config.yaml
hidden_size: 256
norm_place: "pre"
rope_fraction: 1.0
attn_scale: 0.177
init_std_qkv: 0.0344
init_std_o: 0.0
init_std_down: 0.0
schedule: "wsd"
decay_fraction: 1.0
batch_tokens: 16384
Each number is 200 + 40 x the weight over the matrix's rms, rounded and kept within 0 to 999. Layers, rows and columns count from 0.

# layer 6 MLP down (transposed), 704x256, rms 0.0477, rows 73-91, columns 0-127
175,229,196,217,146,133,212,216,226,227,171,183,159,200,223,212,221,160,176,203,201,208,171,218,242,249,173,163,202,229,175,199,184,183,191,231,137,221,193,138,202,185,190,240,101,167,148,238,186,183,102,157,142,167,179,269,181,213,207,195,203,239,205,216,179,156,169,170,228,210,183,229,170,112,220,210,101,275,269,223,211,227,220,183,176,169,271,193,210,216,195,186,179,157,130,229,176,176,260,175,180,190,187,188,129,172,168,252,201,218,160,216,230,189,216,177,206,223,194,198,108,201,265,226,232,177,183,223
285,184,161,151,215,250,196,151,224,177,184,228,152,199,179,237,208,184,191,176,201,195,158,166,227,244,267,205,220,241,185,127,189,201,193,179,203,200,202,283,150,206,270,249,146,221,235,161,87,164,162,228,145,142,284,207,147,178,135,171,195,221,216,165,249,260,197,247,160,215,242,224,228,197,216,242,263,208,235,53,213,194,185,182,141,255,256,208,218,201,218,148,188,169,217,183,187,134,199,250,213,146,152,143,185,179,154,263,172,228,191,232,220,222,111,176,198,166,169,199,199,263,195,223,246,148,198,164
239,189,125,186,171,167,171,181,149,122,179,189,222,183,223,212,214,158,150,201,226,202,250,249,167,245,274,200,195,135,165,201,209,168,295,245,244,228,192,203,253,195,204,245,143,219,221,117,234,188,158,226,197,251,168,230,276,208,239,265,214,169,217,256,224,160,172,246,205,234,201,230,255,225,185,195,218,193,219,264,231,252,273,233,194,160,189,181,174,264,171,210,175,208,164,245,248,195,251,222,162,144,231,303,234,242,183,183,232,246,126,199,230,208,231,194,209,281,179,259,228,167,165,185,198,242,153,246
177,225,151,240,188,183,163,188,279,216,245,179,158,173,225,221,168,253,178,185,254,172,178,159,215,216,186,241,199,187,236,226,210,190,194,185,270,156,133,228,276,194,227,176,210,215,142,197,197,221,153,237,251,196,181,135,207,204,122,213,250,209,198,237,148,220,138,143,153,305,245,187,161,255,192,169,197,213,232,191,228,200,226,157,201,247,217,191,190,218,240,175,183,186,174,221,216,176,171,217,175,144,175,104,210,230,202,139,166,195,171,125,189,277,251,180,220,186,165,147,185,188,139,168,222,230,113,174
190,190,193,179,178,170,219,244,200,184,231,197,239,179,196,232,246,229,206,167,308,176,271,198,194,213,178,184,207,186,211,264,246,114,206,264,219,145,289,178,210,211,177,259,216,195,191,254,227,221,198,174,238,266,195,241,270,210,176,206,143,153,163,216,179,242,244,150,206,215,132,187,197,251,181,144,193,179,164,148,221,233,224,157,225,242,118,216,178,163,262,218,142,171,115,178,223,190,194,237,109,182,174,156,144,223,127,207,248,200,233,206,251,176,168,229,245,240,265,213,170,205,276,191,255,200,208,228
196,161,152,198,222,195,226,223,212,258,107,244,180,211,147,228,206,214,191,206,207,182,171,242,194,210,202,196,198,180,135,157,206,176,222,119,200,210,261,179,259,137,219,299,205,234,185,161,191,141,207,163,221,185,195,206,195,177,215,199,246,189,234,187,150,177,174,228,165,202,224,180,210,199,179,188,238,215,279,175,142,155,257,209,168,234,201,187,260,203,252,218,174,147,203,168,181,203,213,221,203,170,218,220,131,144,189,205,178,210,193,123,166,258,200,188,142,159,172,180,163,191,210,224,165,205,172,166
250,236,206,176,181,214,274,183,166,235,188,203,197,192,185,254,219,259,216,291,254,179,143,182,208,288,235,253,137,159,162,182,179,183,213,285,235,241,199,236,253,208,204,271,162,146,154,175,243,203,202,205,151,264,221,265,232,138,128,188,146,234,220,197,221,222,213,277,204,198,170,206,236,188,262,217,194,205,182,241,199,201,207,154,250,145,258,263,194,222,201,236,217,229,227,244,294,237,186,226,197,213,260,191,196,185,222,139,141,229,174,174,208,203,191,191,198,185,142,244,160,206,175,221,162,247,182,262
222,225,167,260,158,255,206,155,280,250,228,152,147,206,175,212,157,275,228,179,227,256,217,240,219,216,243,151,208,228,202,170,148,159,265,134,109,207,105,144,170,238,202,164,93,183,194,194,180,242,135,212,186,188,207,243,257,156,191,184,219,217,177,132,228,188,179,135,200,219,207,199,181,304,221,216,207,163,163,155,193,217,125,145,212,212,228,255,194,150,165,197,148,273,292,234,209,164,251,135,277,204,154,217,217,108,218,261,160,258,197,165,193,170,171,264,155,143,151,175,302,183,177,223,185,214,169,277
266,236,194,199,215,190,212,231,169,183,120,190,256,237,186,167,222,174,203,167,197,229,257,165,189,211,268,123,230,182,169,163,221,220,220,188,178,253,164,158,236,212,225,218,195,201,280,204,256,231,186,218,264,161,209,235,247,187,195,234,189,247,178,228,254,209,284,171,226,197,174,176,249,179,226,155,193,241,172,211,188,162,164,218,161,211,164,209,299,242,190,193,198,204,209,222,252,186,188,292,170,194,243,249,198,200,205,212,253,189,224,280,175,154,202,209,213,215,271,195,179,156,241,129,255,190,254,173
216,204,151,235,150,218,198,169,195,178,159,179,182,185,207,190,210,185,204,271,212,234,222,232,202,220,226,135,149,215,207,188,146,153,163,266,175,172,193,211,147,161,195,194,163,172,212,211,231,193,186,222,264,182,169,177,336,236,200,216,253,164,253,212,210,216,164,250,179,269,219,204,200,283,202,253,145,232,188,192,176,189,116,193,244,255,198,123,162,137,133,131,202,180,118,198,218,269,230,203,145,141,184,233,185,133,284,143,199,222,221,242,210,210,178,157,206,248,187,129,182,224,230,235,177,236,238,194
141,227,233,248,196,235,204,275,160,174,169,196,222,259,165,198,150,168,221,243,164,191,158,188,183,196,218,213,224,177,214,146,279,195,164,249,129,148,150,110,104,197,208,255,132,188,267,227,98,270,203,185,215,279,264,296,215,196,234,219,219,158,224,264,285,165,207,287,191,240,220,189,167,176,162,162,126,228,261,117,183,162,225,178,169,170,243,256,311,132,249,289,230,191,144,156,281,236,185,226,204,230,163,172,190,219,210,208,170,180,233,281,187,244,240,197,253,188,258,209,243,164,168,178,177,183,174,205
185,127,170,225,190,254,169,154,266,194,189,192,208,229,216,223,149,176,236,189,193,234,161,137,152,248,279,134,201,183,228,158,204,226,207,214,237,161,193,197,127,201,214,220,174,249,199,135,177,173,184,204,137,135,153,236,153,221,232,180,289,226,242,165,231,186,199,166,133,238,167,212,191,246,201,212,161,149,185,185,194,209,208,234,129,193,170,250,232,208,218,162,167,209,229,175,173,205,205,203,128,178,177,170,210,163,242,124,196,167,167,198,117,241,150,116,163,146,159,215,193,149,264,208,212,175,143,171
217,185,231,237,221,252,252,196,241,137,257,179,205,201,213,131,247,136,225,99,228,204,180,219,225,250,219,207,194,291,129,229,134,223,195,187,273,215,288,158,260,197,209,239,201,182,190,251,231,144,246,139,254,231,239,239,211,225,245,153,195,159,214,244,229,199,212,191,165,295,224,158,151,226,235,178,136,213,196,174,191,189,172,189,199,123,189,214,239,170,172,148,205,215,210,219,183,173,170,199,173,238,173,226,188,182,180,125,223,120,228,251,228,159,199,239,159,215,258,180,251,178,259,136,185,254,228,239
197,178,244,188,191,199,206,233,208,176,156,237,183,191,260,192,245,212,189,129,191,279,171,241,270,212,204,200,216,175,259,234,239,172,242,182,318,208,137,129,200,146,169,200,139,203,140,230,199,198,215,289,202,188,237,171,214,168,193,159,119,218,222,247,123,174,211,178,154,248,177,210,218,197,199,178,144,169,173,172,208,185,211,236,211,180,163,159,235,205,196,93,215,229,173,269,197,198,162,116,226,179,193,183,214,280,195,195,214,210,260,279,192,207,222,279,143,290,209,217,175,162,206,128,225,173,164,177
157,156,229,161,155,125,222,257,210,240,216,201,180,202,208,219,224,284,233,209,212,223,225,249,215,134,136,276,188,161,202,187,119,163,237,200,255,213,173,168,205,164,309,140,192,298,233,153,133,144,132,120,207,201,229,199,181,210,208,209,245,268,236,142,160,193,164,144,200,173,177,164,161,142,208,205,328,167,194,220,204,191,225,235,198,213,185,224,137,234,243,174,207,198,161,206,231,253,227,281,213,161,239,254,214,232,243,302,149,294,222,147,176,240,121,236,212,180,145,255,190,226,226,260,241,176,160,217
202,235,135,199,274,188,183,279,197,248,152,212,221,210,209,198,138,197,222,184,141,259,215,191,206,155,174,201,201,207,175,137,201,123,233,256,177,257,158,157,233,211,209,198,245,221,248,260,268,189,214,115,175,218,240,239,236,203,231,211,252,191,191,209,217,199,228,186,238,163,192,216,193,185,184,183,211,228,163,190,260,234,220,236,122,171,136,184,220,243,210,241,182,218,112,167,243,241,131,168,261,131,291,265,187,136,161,139,182,209,247,164,199,200,168,192,184,234,206,233,192,153,235,207,186,250,166,145
202,169,261,204,162,226,166,201,224,177,202,180,233,185,247,272,235,246,231,375,202,198,252,193,267,233,253,192,171,174,157,219,172,203,212,195,239,136,168,175,221,138,231,242,223,267,193,175,217,257,152,227,193,205,298,206,227,185,216,232,259,244,237,224,209,195,167,196,181,175,192,219,232,207,248,177,224,261,190,174,191,275,211,193,246,185,198,214,171,191,217,201,209,110,232,189,191,166,214,204,136,241,208,154,136,225,258,164,152,130,235,222,201,202,195,269,198,156,193,234,203,149,224,215,238,213,191,58
206,147,245,234,268,135,163,198,215,217,182,213,196,215,182,189,160,245,181,211,196,178,163,206,241,181,136,182,145,199,222,169,210,204,213,262,186,244,134,253,176,229,146,187,154,240,215,273,176,177,259,216,207,234,225,210,240,209,188,288,159,158,152,163,201,167,234,178,182,226,218,216,159,203,222,189,220,292,251,276,162,147,232,173,159,179,215,202,165,199,219,173,179,141,205,166,189,281,137,125,229,192,220,197,203,202,170,209,229,223,187,257,207,233,120,106,212,258,138,226,233,203,175,240,105,124,173,217
233,167,218,269,216,195,123,158,168,152,183,203,218,188,197,174,168,233,225,164,262,167,161,148,208,218,161,201,194,256,156,177,231,177,220,205,171,179,204,189,211,229,216,222,190,258,169,185,210,175,179,200,238,210,134,215,303,251,221,237,256,204,222,208,224,197,216,97,199,255,186,198,155,227,186,215,245,190,138,245,111,154,215,213,245,147,118,250,184,169,160,216,147,233,219,121,212,267,222,192,253,175,155,189,220,197,162,226,173,207,212,224,189,221,185,190,223,159,229,210,216,183,210,200,214,239,237,199
# layer 6 MLP gate, 704x256, rms 0.0859, rows 74-91, columns 0-127
124,172,174,210,200,197,203,244,195,214,234,261,225,300,178,165,212,201,202,76,212,262,224,169,139,174,196,193,229,157,224,212,198,238,202,193,249,160,149,206,214,254,235,166,230,226,305,182,126,222,196,236,160,208,166,169,131,161,227,213,218,157,118,212,205,153,237,236,131,192,211,164,161,160,226,201,204,197,236,268,204,141,166,215,161,148,266,136,226,202,238,197,182,89,185,123,225,169,176,261,203,222,200,228,270,223,245,204,174,177,224,168,224,150,218,283,198,210,180,225,244,107,238,175,230,188,217,184
219,210,152,188,187,221,206,213,90,227,166,176,233,178,212,298,225,133,159,141,190,217,186,299,236,169,299,260,217,185,246,201,179,208,179,240,192,206,161,111,241,192,227,229,178,193,236,195,197,204,166,207,235,194,234,208,197,125,232,236,273,158,200,179,109,112,131,260,219,226,229,177,232,192,232,205,229,179,232,211,246,216,209,177,159,209,201,225,170,194,167,236,196,184,232,223,247,191,197,217,200,226,242,288,251,214,161,199,122,207,151,230,134,147,247,208,229,261,214,177,211,246,119,163,249,247,221,162
202,166,263,192,197,251,154,208,250,246,192,216,176,149,182,205,208,221,179,174,229,167,156,133,153,182,208,179,195,164,218,253,218,218,177,205,257,197,179,238,167,151,205,188,204,194,121,206,178,146,195,179,234,115,177,242,167,208,209,190,206,206,192,287,184,212,119,153,252,226,203,201,110,160,186,206,170,201,260,236,196,131,230,172,258,225,257,226,224,280,213,214,201,170,175,190,223,243,232,258,202,174,265,157,154,234,154,172,179,194,225,131,192,288,195,149,207,194,251,183,158,125,143,209,159,198,133,237
231,266,218,257,247,144,199,252,202,225,131,230,247,236,175,273,181,186,175,176,216,215,197,231,201,195,185,192,195,240,207,180,134,263,173,188,179,249,210,210,194,166,229,235,242,151,176,239,151,177,312,179,193,237,163,230,277,226,208,191,202,142,175,240,183,238,214,133,192,267,130,138,131,174,209,171,232,281,222,245,243,204,243,230,132,181,215,257,256,188,148,211,199,207,250,185,222,168,214,221,159,160,176,245,186,203,239,265,206,176,228,165,215,280,222,226,177,268,203,94,263,176,275,205,276,213,231,190
255,221,171,288,179,190,218,178,196,222,156,208,193,228,183,246,227,145,221,121,249,171,207,245,153,235,154,194,294,244,214,260,224,275,220,173,174,153,132,266,229,239,200,188,175,210,245,193,157,260,242,208,242,182,180,172,231,214,267,144,250,222,204,166,238,205,197,215,220,225,109,218,172,225,159,230,181,189,166,240,273,157,214,175,167,214,199,124,260,195,237,146,209,214,216,199,207,154,117,162,176,221,165,133,239,226,198,227,190,240,251,231,121,176,205,183,197,144,245,265,246,187,202,249,128,181,298,99
267,216,240,160,204,201,186,213,102,194,148,166,221,228,183,223,250,215,175,154,214,138,176,171,176,189,197,239,239,258,224,257,175,128,202,221,174,232,155,214,197,245,158,227,259,161,215,192,208,211,206,240,166,151,221,239,225,174,201,213,164,145,192,190,122,229,279,224,230,212,202,229,211,151,215,165,238,237,177,158,190,220,115,193,205,167,159,196,265,138,251,203,172,201,200,235,283,247,254,212,231,283,237,217,125,204,241,302,189,186,238,200,264,195,216,230,248,150,210,144,212,240,231,255,238,203,220,187
250,199,212,148,119,180,211,140,182,222,141,173,231,288,208,138,273,230,236,157,185,165,209,198,264,175,230,254,218,162,263,192,251,194,187,140,231,128,219,248,233,147,221,191,117,207,258,234,147,154,180,183,202,158,169,183,206,180,249,206,158,209,133,205,186,261,194,223,188,177,212,179,146,235,237,184,138,229,135,251,190,175,202,222,195,191,159,232,105,224,211,189,235,123,193,217,267,214,188,220,226,234,191,120,229,175,167,120,221,195,166,244,156,176,221,204,205,237,228,228,252,246,104,191,207,141,195,131
228,213,203,276,279,157,164,256,218,288,199,233,219,244,176,202,214,243,186,210,213,241,157,235,232,274,251,303,213,259,198,217,207,197,127,172,172,203,219,211,171,192,204,252,192,147,156,304,150,231,170,163,192,219,146,235,220,176,194,224,221,214,241,158,210,189,247,219,189,257,161,146,283,158,220,159,250,215,207,247,195,204,211,174,196,277,237,193,132,150,263,210,192,221,167,291,198,202,214,200,218,176,195,128,180,188,148,229,228,187,186,245,226,159,164,299,197,128,219,235,244,214,156,182,259,191,222,205
179,195,236,172,229,109,199,203,195,161,237,203,266,198,211,180,217,172,264,138,256,185,237,238,196,174,178,174,201,193,212,234,231,191,218,177,207,154,264,239,257,196,161,171,130,174,171,174,248,171,219,218,205,207,212,261,131,248,218,161,162,181,241,197,175,282,272,212,191,117,220,176,163,225,276,240,239,202,231,149,186,160,173,156,185,191,176,138,237,162,210,156,238,209,209,198,137,193,187,209,281,143,193,193,226,204,229,137,255,259,152,172,223,202,191,204,204,195,221,229,304,186,195,206,226,272,238,182
181,200,169,138,103,226,242,173,140,156,206,210,180,178,134,196,209,236,195,186,144,236,191,138,231,139,159,251,160,215,202,193,225,224,253,160,224,225,242,191,220,207,93,161,227,201,220,226,265,189,184,139,214,198,210,267,275,171,324,156,188,239,165,238,209,204,147,182,250,225,211,287,215,349,243,189,168,238,184,203,174,210,137,224,237,139,163,210,202,232,194,165,206,269,213,204,123,246,186,191,221,186,323,169,182,162,274,223,155,188,232,138,211,141,185,188,198,125,238,155,159,162,190,102,172,171,253,184
224,226,279,200,203,134,185,193,189,160,199,219,161,245,183,228,228,202,182,173,219,164,130,200,130,204,194,190,216,200,195,184,181,164,209,259,218,237,174,199,211,153,250,234,235,178,197,220,162,148,202,271,229,146,154,343,180,201,154,161,245,273,153,254,275,168,167,150,226,141,130,150,280,185,180,246,190,166,154,240,242,193,235,225,177,143,204,173,160,193,192,246,222,154,260,289,228,167,228,223,259,184,191,217,150,163,174,153,191,233,292,129,187,161,206,152,236,163,162,162,192,213,123,249,195,157,206,206
222,126,201,287,192,196,242,243,182,210,178,214,217,205,186,223,240,163,188,240,232,208,267,164,161,236,171,122,167,207,178,242,192,164,207,195,216,180,259,261,246,183,190,182,251,193,198,198,168,202,164,123,246,171,211,149,193,226,233,139,194,158,167,301,150,306,205,263,252,227,188,254,239,221,243,226,244,185,281,143,138,177,193,199,178,217,255,219,216,208,205,210,186,196,222,166,231,223,219,158,246,214,180,162,324,197,216,208,315,77,251,223,193,207,155,215,213,158,209,205,197,139,183,281,142,189,220,178
175,164,248,207,247,185,288,181,201,152,172,237,236,228,186,175,261,215,147,240,190,179,165,216,209,191,248,184,225,85,230,130,208,206,239,220,143,119,168,210,123,185,142,213,171,215,211,181,208,232,213,224,165,149,221,220,168,210,272,216,167,135,181,206,193,161,254,102,220,157,160,103,191,215,215,261,211,184,121,184,145,122,262,244,241,178,240,204,157,161,221,206,118,265,198,218,219,297,227,224,231,208,181,261,186,234,241,197,188,229,220,223,138,202,209,139,230,203,182,243,198,222,237,193,261,194,258,168
227,167,226,242,226,165,263,238,181,211,209,237,228,205,213,197,192,103,230,222,241,166,216,224,129,278,186,196,196,229,207,224,137,209,215,252,144,257,253,275,173,226,237,166,214,168,170,97,181,250,221,202,268,159,191,228,232,229,240,122,125,186,155,196,236,218,174,229,234,182,223,169,240,208,217,207,213,156,238,196,202,195,268,192,213,356,187,157,169,160,255,201,203,185,192,191,209,207,179,121,213,157,229,239,182,248,225,197,269,145,128,180,242,221,166,186,171,209,200,210,268,203,247,212,257,175,203,220
157,239,182,182,163,193,260,260,172,225,174,197,206,250,242,161,215,159,238,214,213,115,151,180,288,209,245,193,186,246,156,182,226,216,199,133,267,161,144,192,165,287,163,179,120,253,243,173,232,239,241,189,267,185,246,207,235,133,240,122,218,238,110,99,198,171,162,249,104,214,112,148,156,184,217,252,178,150,219,238,163,221,169,153,206,195,165,202,224,225,228,230,251,193,202,183,251,221,260,124,169,213,180,127,191,206,206,216,222,251,267,203,178,140,230,219,247,238,233,210,171,244,235,197,182,248,217,178
217,199,107,259,141,168,274,230,182,200,144,244,178,138,164,217,245,88,195,146,121,158,195,201,152,135,213,207,189,155,231,212,148,199,212,232,133,220,137,188,245,216,238,134,247,142,172,237,227,142,182,177,169,165,164,235,187,173,179,163,217,198,219,204,168,174,163,187,202,137,204,203,240,208,245,206,115,181,215,251,211,170,175,177,245,221,187,130,246,213,204,196,199,285,191,173,162,249,158,255,240,204,207,246,290,189,191,226,197,280,155,252,191,198,241,225,186,180,199,204,217,212,206,180,147,225,150,203
224,201,133,175,231,146,217,174,154,290,191,244,201,197,281,233,236,156,169,180,214,231,187,216,219,236,206,207,209,197,224,183,213,182,209,238,223,219,163,239,193,272,251,194,141,257,159,292,229,223,196,207,169,242,99,174,161,187,194,240,245,243,229,165,105,231,158,213,167,177,227,197,176,238,153,211,209,224,219,186,231,187,178,216,225,183,270,218,202,196,168,92,189,238,192,217,247,270,178,136,215,195,244,135,227,235,247,242,233,158,210,199,210,202,208,198,226,208,164,163,223,228,140,246,172,236,200,225
239,225,231,154,202,209,255,197,139,255,225,235,217,243,155,153,207,145,164,187,199,176,186,227,241,209,193,235,157,164,209,148,191,179,138,163,227,146,175,174,184,205,214,143,275,184,230,142,267,182,209,215,167,153,150,191,225,249,136,166,240,185,159,200,143,159,164,188,153,213,168,234,256,159,226,241,276,147,188,264,169,187,219,246,184,184,242,192,166,154,190,154,159,177,165,145,210,227,158,188,258,261,282,168,248,196,234,227,174,253,210,196,169,199,162,240,212,245,204,253,219,299,241,162,185,190,225,187
# layer 6 MLP up, 704x256, rms 0.0889, rows 74-91, columns 0-127
267,223,195,194,153,228,243,170,240,147,257,213,203,181,178,221,223,214,171,176,199,219,104,199,174,208,199,275,164,196,176,202,256,221,177,167,235,198,223,218,173,185,221,157,162,208,176,206,260,205,143,179,193,198,223,246,118,140,178,187,234,203,231,188,248,219,169,296,173,218,204,158,194,187,238,214,142,179,188,190,168,205,194,204,139,228,228,215,190,160,226,183,226,215,142,200,119,254,226,240,171,177,190,219,225,180,220,219,222,181,162,242,188,234,221,181,222,237,148,171,128,200,198,249,220,163,278,188
149,191,203,115,211,213,220,209,215,223,186,224,124,195,184,156,164,191,189,205,222,184,191,149,224,241,140,186,204,151,267,165,139,236,207,116,235,237,278,238,176,170,198,184,200,175,219,135,128,173,215,235,208,187,162,216,187,145,221,244,257,291,210,219,141,147,158,174,210,225,181,169,158,197,163,197,212,225,214,148,225,189,164,198,112,210,215,151,220,276,126,205,167,254,180,200,194,106,161,197,189,213,203,281,245,184,211,224,132,232,159,293,220,182,238,197,134,164,185,192,195,231,159,235,199,200,157,224
195,185,177,216,143,176,187,192,87,245,202,222,161,218,179,232,201,166,177,124,259,200,188,185,186,198,163,186,185,177,163,187,197,220,136,195,195,172,231,180,158,137,170,150,212,214,169,195,157,221,218,224,174,188,170,193,172,136,200,229,215,185,146,155,201,127,223,260,170,203,234,191,148,197,220,207,196,251,213,211,180,204,206,174,209,143,138,200,194,228,226,220,207,288,210,259,175,134,252,171,233,216,227,207,206,175,202,192,230,253,265,152,255,214,211,209,294,224,202,198,218,189,240,241,100,200,188,170
172,182,159,180,232,204,201,278,241,172,132,213,148,192,246,251,171,187,235,193,201,207,140,279,166,271,244,156,226,241,219,190,195,175,278,280,181,236,198,182,147,236,165,296,225,167,185,195,192,210,187,118,197,205,170,125,188,199,202,257,189,276,193,240,142,243,270,141,176,223,145,246,139,231,214,264,174,231,201,233,146,211,209,215,129,224,182,193,201,239,186,176,195,139,163,168,224,247,193,221,142,222,172,80,190,199,190,222,297,233,299,170,210,257,153,215,94,198,230,234,232,176,281,206,197,204,90,181
127,176,270,144,213,192,157,192,224,221,241,226,220,194,254,239,210,205,168,248,258,267,191,83,243,166,171,207,177,151,203,180,185,184,199,169,230,245,227,236,170,223,164,194,151,194,247,211,168,124,92,192,222,229,190,264,151,253,85,148,200,191,195,258,148,218,236,222,193,159,281,142,179,195,196,217,199,216,192,155,150,202,184,206,189,195,216,255,228,190,192,254,128,185,210,179,292,195,261,191,195,169,259,170,141,145,128,143,241,218,163,137,180,189,191,202,188,189,224,247,167,149,195,149,255,234,143,206
191,167,251,135,159,149,207,246,149,245,195,179,137,174,227,167,205,304,139,194,221,244,241,186,261,167,242,124,197,216,235,214,301,188,227,172,248,157,262,158,249,269,226,244,208,212,183,209,155,227,164,190,208,233,146,198,198,264,213,213,213,188,203,221,195,252,227,208,225,174,215,181,196,175,196,210,258,184,254,168,195,227,217,248,217,216,209,157,283,295,156,192,129,188,157,239,245,124,178,240,182,194,218,172,231,201,195,156,224,209,179,243,188,131,212,213,211,227,244,207,196,242,191,138,211,152,226,166
214,227,227,237,219,204,148,186,245,186,159,215,234,204,223,206,223,202,232,225,234,196,238,263,159,146,211,130,202,204,195,180,263,124,194,169,183,228,236,147,157,190,227,217,214,166,190,177,180,215,199,181,209,186,289,248,250,206,275,252,143,179,215,231,194,255,146,178,229,233,127,248,187,250,183,216,216,251,152,248,251,154,131,233,218,230,78,191,253,205,229,175,197,226,314,192,195,205,196,251,140,287,198,150,169,169,194,160,208,177,78,220,219,223,104,179,203,180,243,117,278,114,176,182,244,195,136,224
157,143,196,172,130,250,302,197,171,141,122,205,235,185,209,210,234,158,158,207,190,191,225,157,198,224,229,201,245,95,185,195,184,194,230,174,157,260,168,243,224,198,226,125,231,216,233,236,235,213,155,176,214,202,234,200,133,219,240,206,213,234,158,259,254,275,217,232,167,199,200,186,229,223,213,111,164,182,218,199,118,176,236,178,255,184,186,164,250,183,221,139,197,151,152,174,195,174,209,99,232,165,127,211,219,245,189,106,252,139,158,185,210,211,325,170,184,291,197,142,163,215,201,166,214,192,181,249
202,239,280,279,288,230,191,249,239,266,204,193,307,207,197,169,166,203,262,137,215,264,177,243,236,271,290,211,236,218,246,202,238,193,179,236,238,207,234,195,176,207,254,196,161,234,223,212,211,221,274,162,255,235,248,212,245,154,162,192,189,188,205,205,148,242,164,198,226,179,178,89,209,257,192,207,167,150,228,266,175,123,205,255,188,283,160,188,184,133,161,252,199,255,176,224,237,213,231,213,167,238,197,208,186,175,253,230,191,217,245,236,259,240,146,155,122,164,206,189,240,159,231,235,185,201,172,150
131,179,226,226,129,169,249,228,154,225,175,174,222,212,179,232,222,159,201,269,309,145,218,207,225,248,136,205,151,220,191,202,183,111,210,237,248,192,177,92,152,274,176,236,149,153,182,192,122,234,239,258,189,250,180,168,206,229,127,189,247,200,196,207,205,111,233,238,201,251,148,199,180,215,223,136,209,195,90,211,232,222,161,148,260,193,312,271,271,221,186,262,210,146,218,232,234,285,239,231,148,174,206,81,183,208,147,244,212,187,304,214,244,218,151,268,286,274,175,268,246,256,181,296,218,138,108,215
197,183,132,147,237,142,207,221,93,244,131,246,136,219,239,229,138,277,253,206,178,214,186,106,201,244,188,190,234,197,160,236,155,263,176,274,213,169,155,153,135,151,189,185,260,191,227,168,198,228,234,210,232,250,184,241,167,218,177,286,192,217,221,165,249,195,233,234,185,203,221,214,213,201,267,168,197,215,201,196,234,232,183,247,125,208,171,224,202,226,315,161,229,199,238,156,134,204,192,268,183,166,232,207,174,125,172,174,158,199,158,201,209,186,249,189,206,205,180,212,215,147,208,234,153,229,214,172
215,237,149,180,180,281,197,230,308,201,213,195,140,161,147,187,189,218,219,174,183,241,179,211,177,274,181,196,194,185,199,194,297,258,164,201,237,230,209,205,169,217,254,260,176,188,203,190,220,255,173,248,187,187,237,249,219,172,196,177,214,232,181,233,187,197,235,226,221,184,192,194,250,200,236,219,162,228,220,223,221,171,158,165,218,163,173,217,252,169,174,158,185,193,194,188,91,166,138,78,158,258,183,176,203,201,245,208,217,144,194,177,185,238,297,194,157,263,298,179,201,213,152,217,210,191,139,156
154,231,210,183,265,157,222,248,171,181,209,191,218,228,172,192,179,211,238,163,172,213,243,145,203,191,239,198,235,107,204,222,257,161,185,135,219,272,214,171,199,166,154,174,193,280,132,231,197,204,165,207,243,187,268,175,161,168,269,121,208,209,185,185,200,180,221,155,119,225,173,158,121,170,198,227,134,220,212,215,167,113,170,199,191,120,258,183,186,253,253,144,242,235,237,236,169,257,230,184,215,195,142,285,220,147,213,226,226,259,213,144,210,190,224,209,216,154,173,220,218,109,125,145,210,176,185,254
159,252,209,185,164,166,151,136,196,161,276,161,272,155,162,285,213,258,226,204,265,163,200,266,259,124,223,250,195,120,268,137,110,180,203,173,187,186,125,185,283,143,285,190,185,221,257,135,209,166,218,217,191,244,186,183,240,219,278,171,194,175,152,237,145,210,264,177,300,196,222,242,171,235,210,258,240,237,200,172,287,268,238,170,190,186,194,205,190,172,186,196,185,202,211,194,218,263,238,245,190,191,179,237,162,168,266,275,183,233,247,210,242,173,161,270,181,261,194,170,220,190,281,246,235,174,245,243
250,182,190,156,167,210,160,181,282,169,254,212,218,243,170,226,177,220,225,222,216,220,166,243,172,146,132,237,178,198,254,151,157,216,183,240,160,251,268,166,196,228,195,182,148,179,176,221,183,161,215,168,176,165,171,80,173,202,134,251,162,170,182,229,214,247,191,161,239,154,218,242,207,206,264,156,200,245,164,234,189,256,255,217,186,187,248,263,195,268,124,89,213,226,109,179,240,243,218,275,249,173,170,189,187,186,166,199,183,177,116,123,225,261,131,201,210,234,186,130,203,250,194,238,211,158,187,214
220,189,157,214,214,151,151,202,164,140,171,220,179,218,246,136,148,214,141,216,188,248,177,230,259,259,132,180,171,237,206,201,207,140,199,209,177,172,264,196,170,183,120,174,208,160,209,229,298,156,191,197,262,213,163,132,235,190,200,201,173,161,187,228,196,230,179,243,195,243,223,209,227,169,242,220,199,197,199,247,198,188,223,174,183,160,169,210,175,236,253,173,259,287,203,243,234,226,163,203,156,176,183,228,265,200,148,170,191,182,259,228,180,214,253,163,197,200,242,188,245,240,208,168,150,168,256,149
277,172,211,156,237,228,197,204,144,220,199,227,216,229,253,185,205,213,167,223,170,159,234,249,203,106,180,241,220,231,215,186,245,185,220,302,134,287,254,194,156,224,182,209,204,220,265,152,193,213,218,224,251,227,179,294,178,148,163,195,177,232,262,200,134,219,212,286,187,171,201,206,169,243,163,139,273,242,224,186,205,108,190,207,233,207,175,221,132,196,192,227,180,150,197,261,217,278,214,152,200,246,223,130,168,208,104,232,227,241,246,220,149,218,243,202,224,279,127,221,176,168,188,245,250,238,235,200
240,181,265,206,162,185,200,229,146,134,268,202,210,211,164,202,181,183,233,215,213,212,200,166,182,142,196,129,184,168,161,199,247,207,170,181,155,218,140,269,191,261,193,179,206,130,142,201,175,173,221,112,189,251,239,189,192,262,214,198,139,224,208,241,162,183,192,183,208,141,215,153,94,201,210,220,293,228,201,251,205,247,211,260,223,231,201,260,173,242,246,207,183,254,232,228,209,190,197,159,206,192,215,191,163,274,214,196,176,174,161,241,192,182,131,136,230,196,218,186,148,232,183,224,200,185,205,205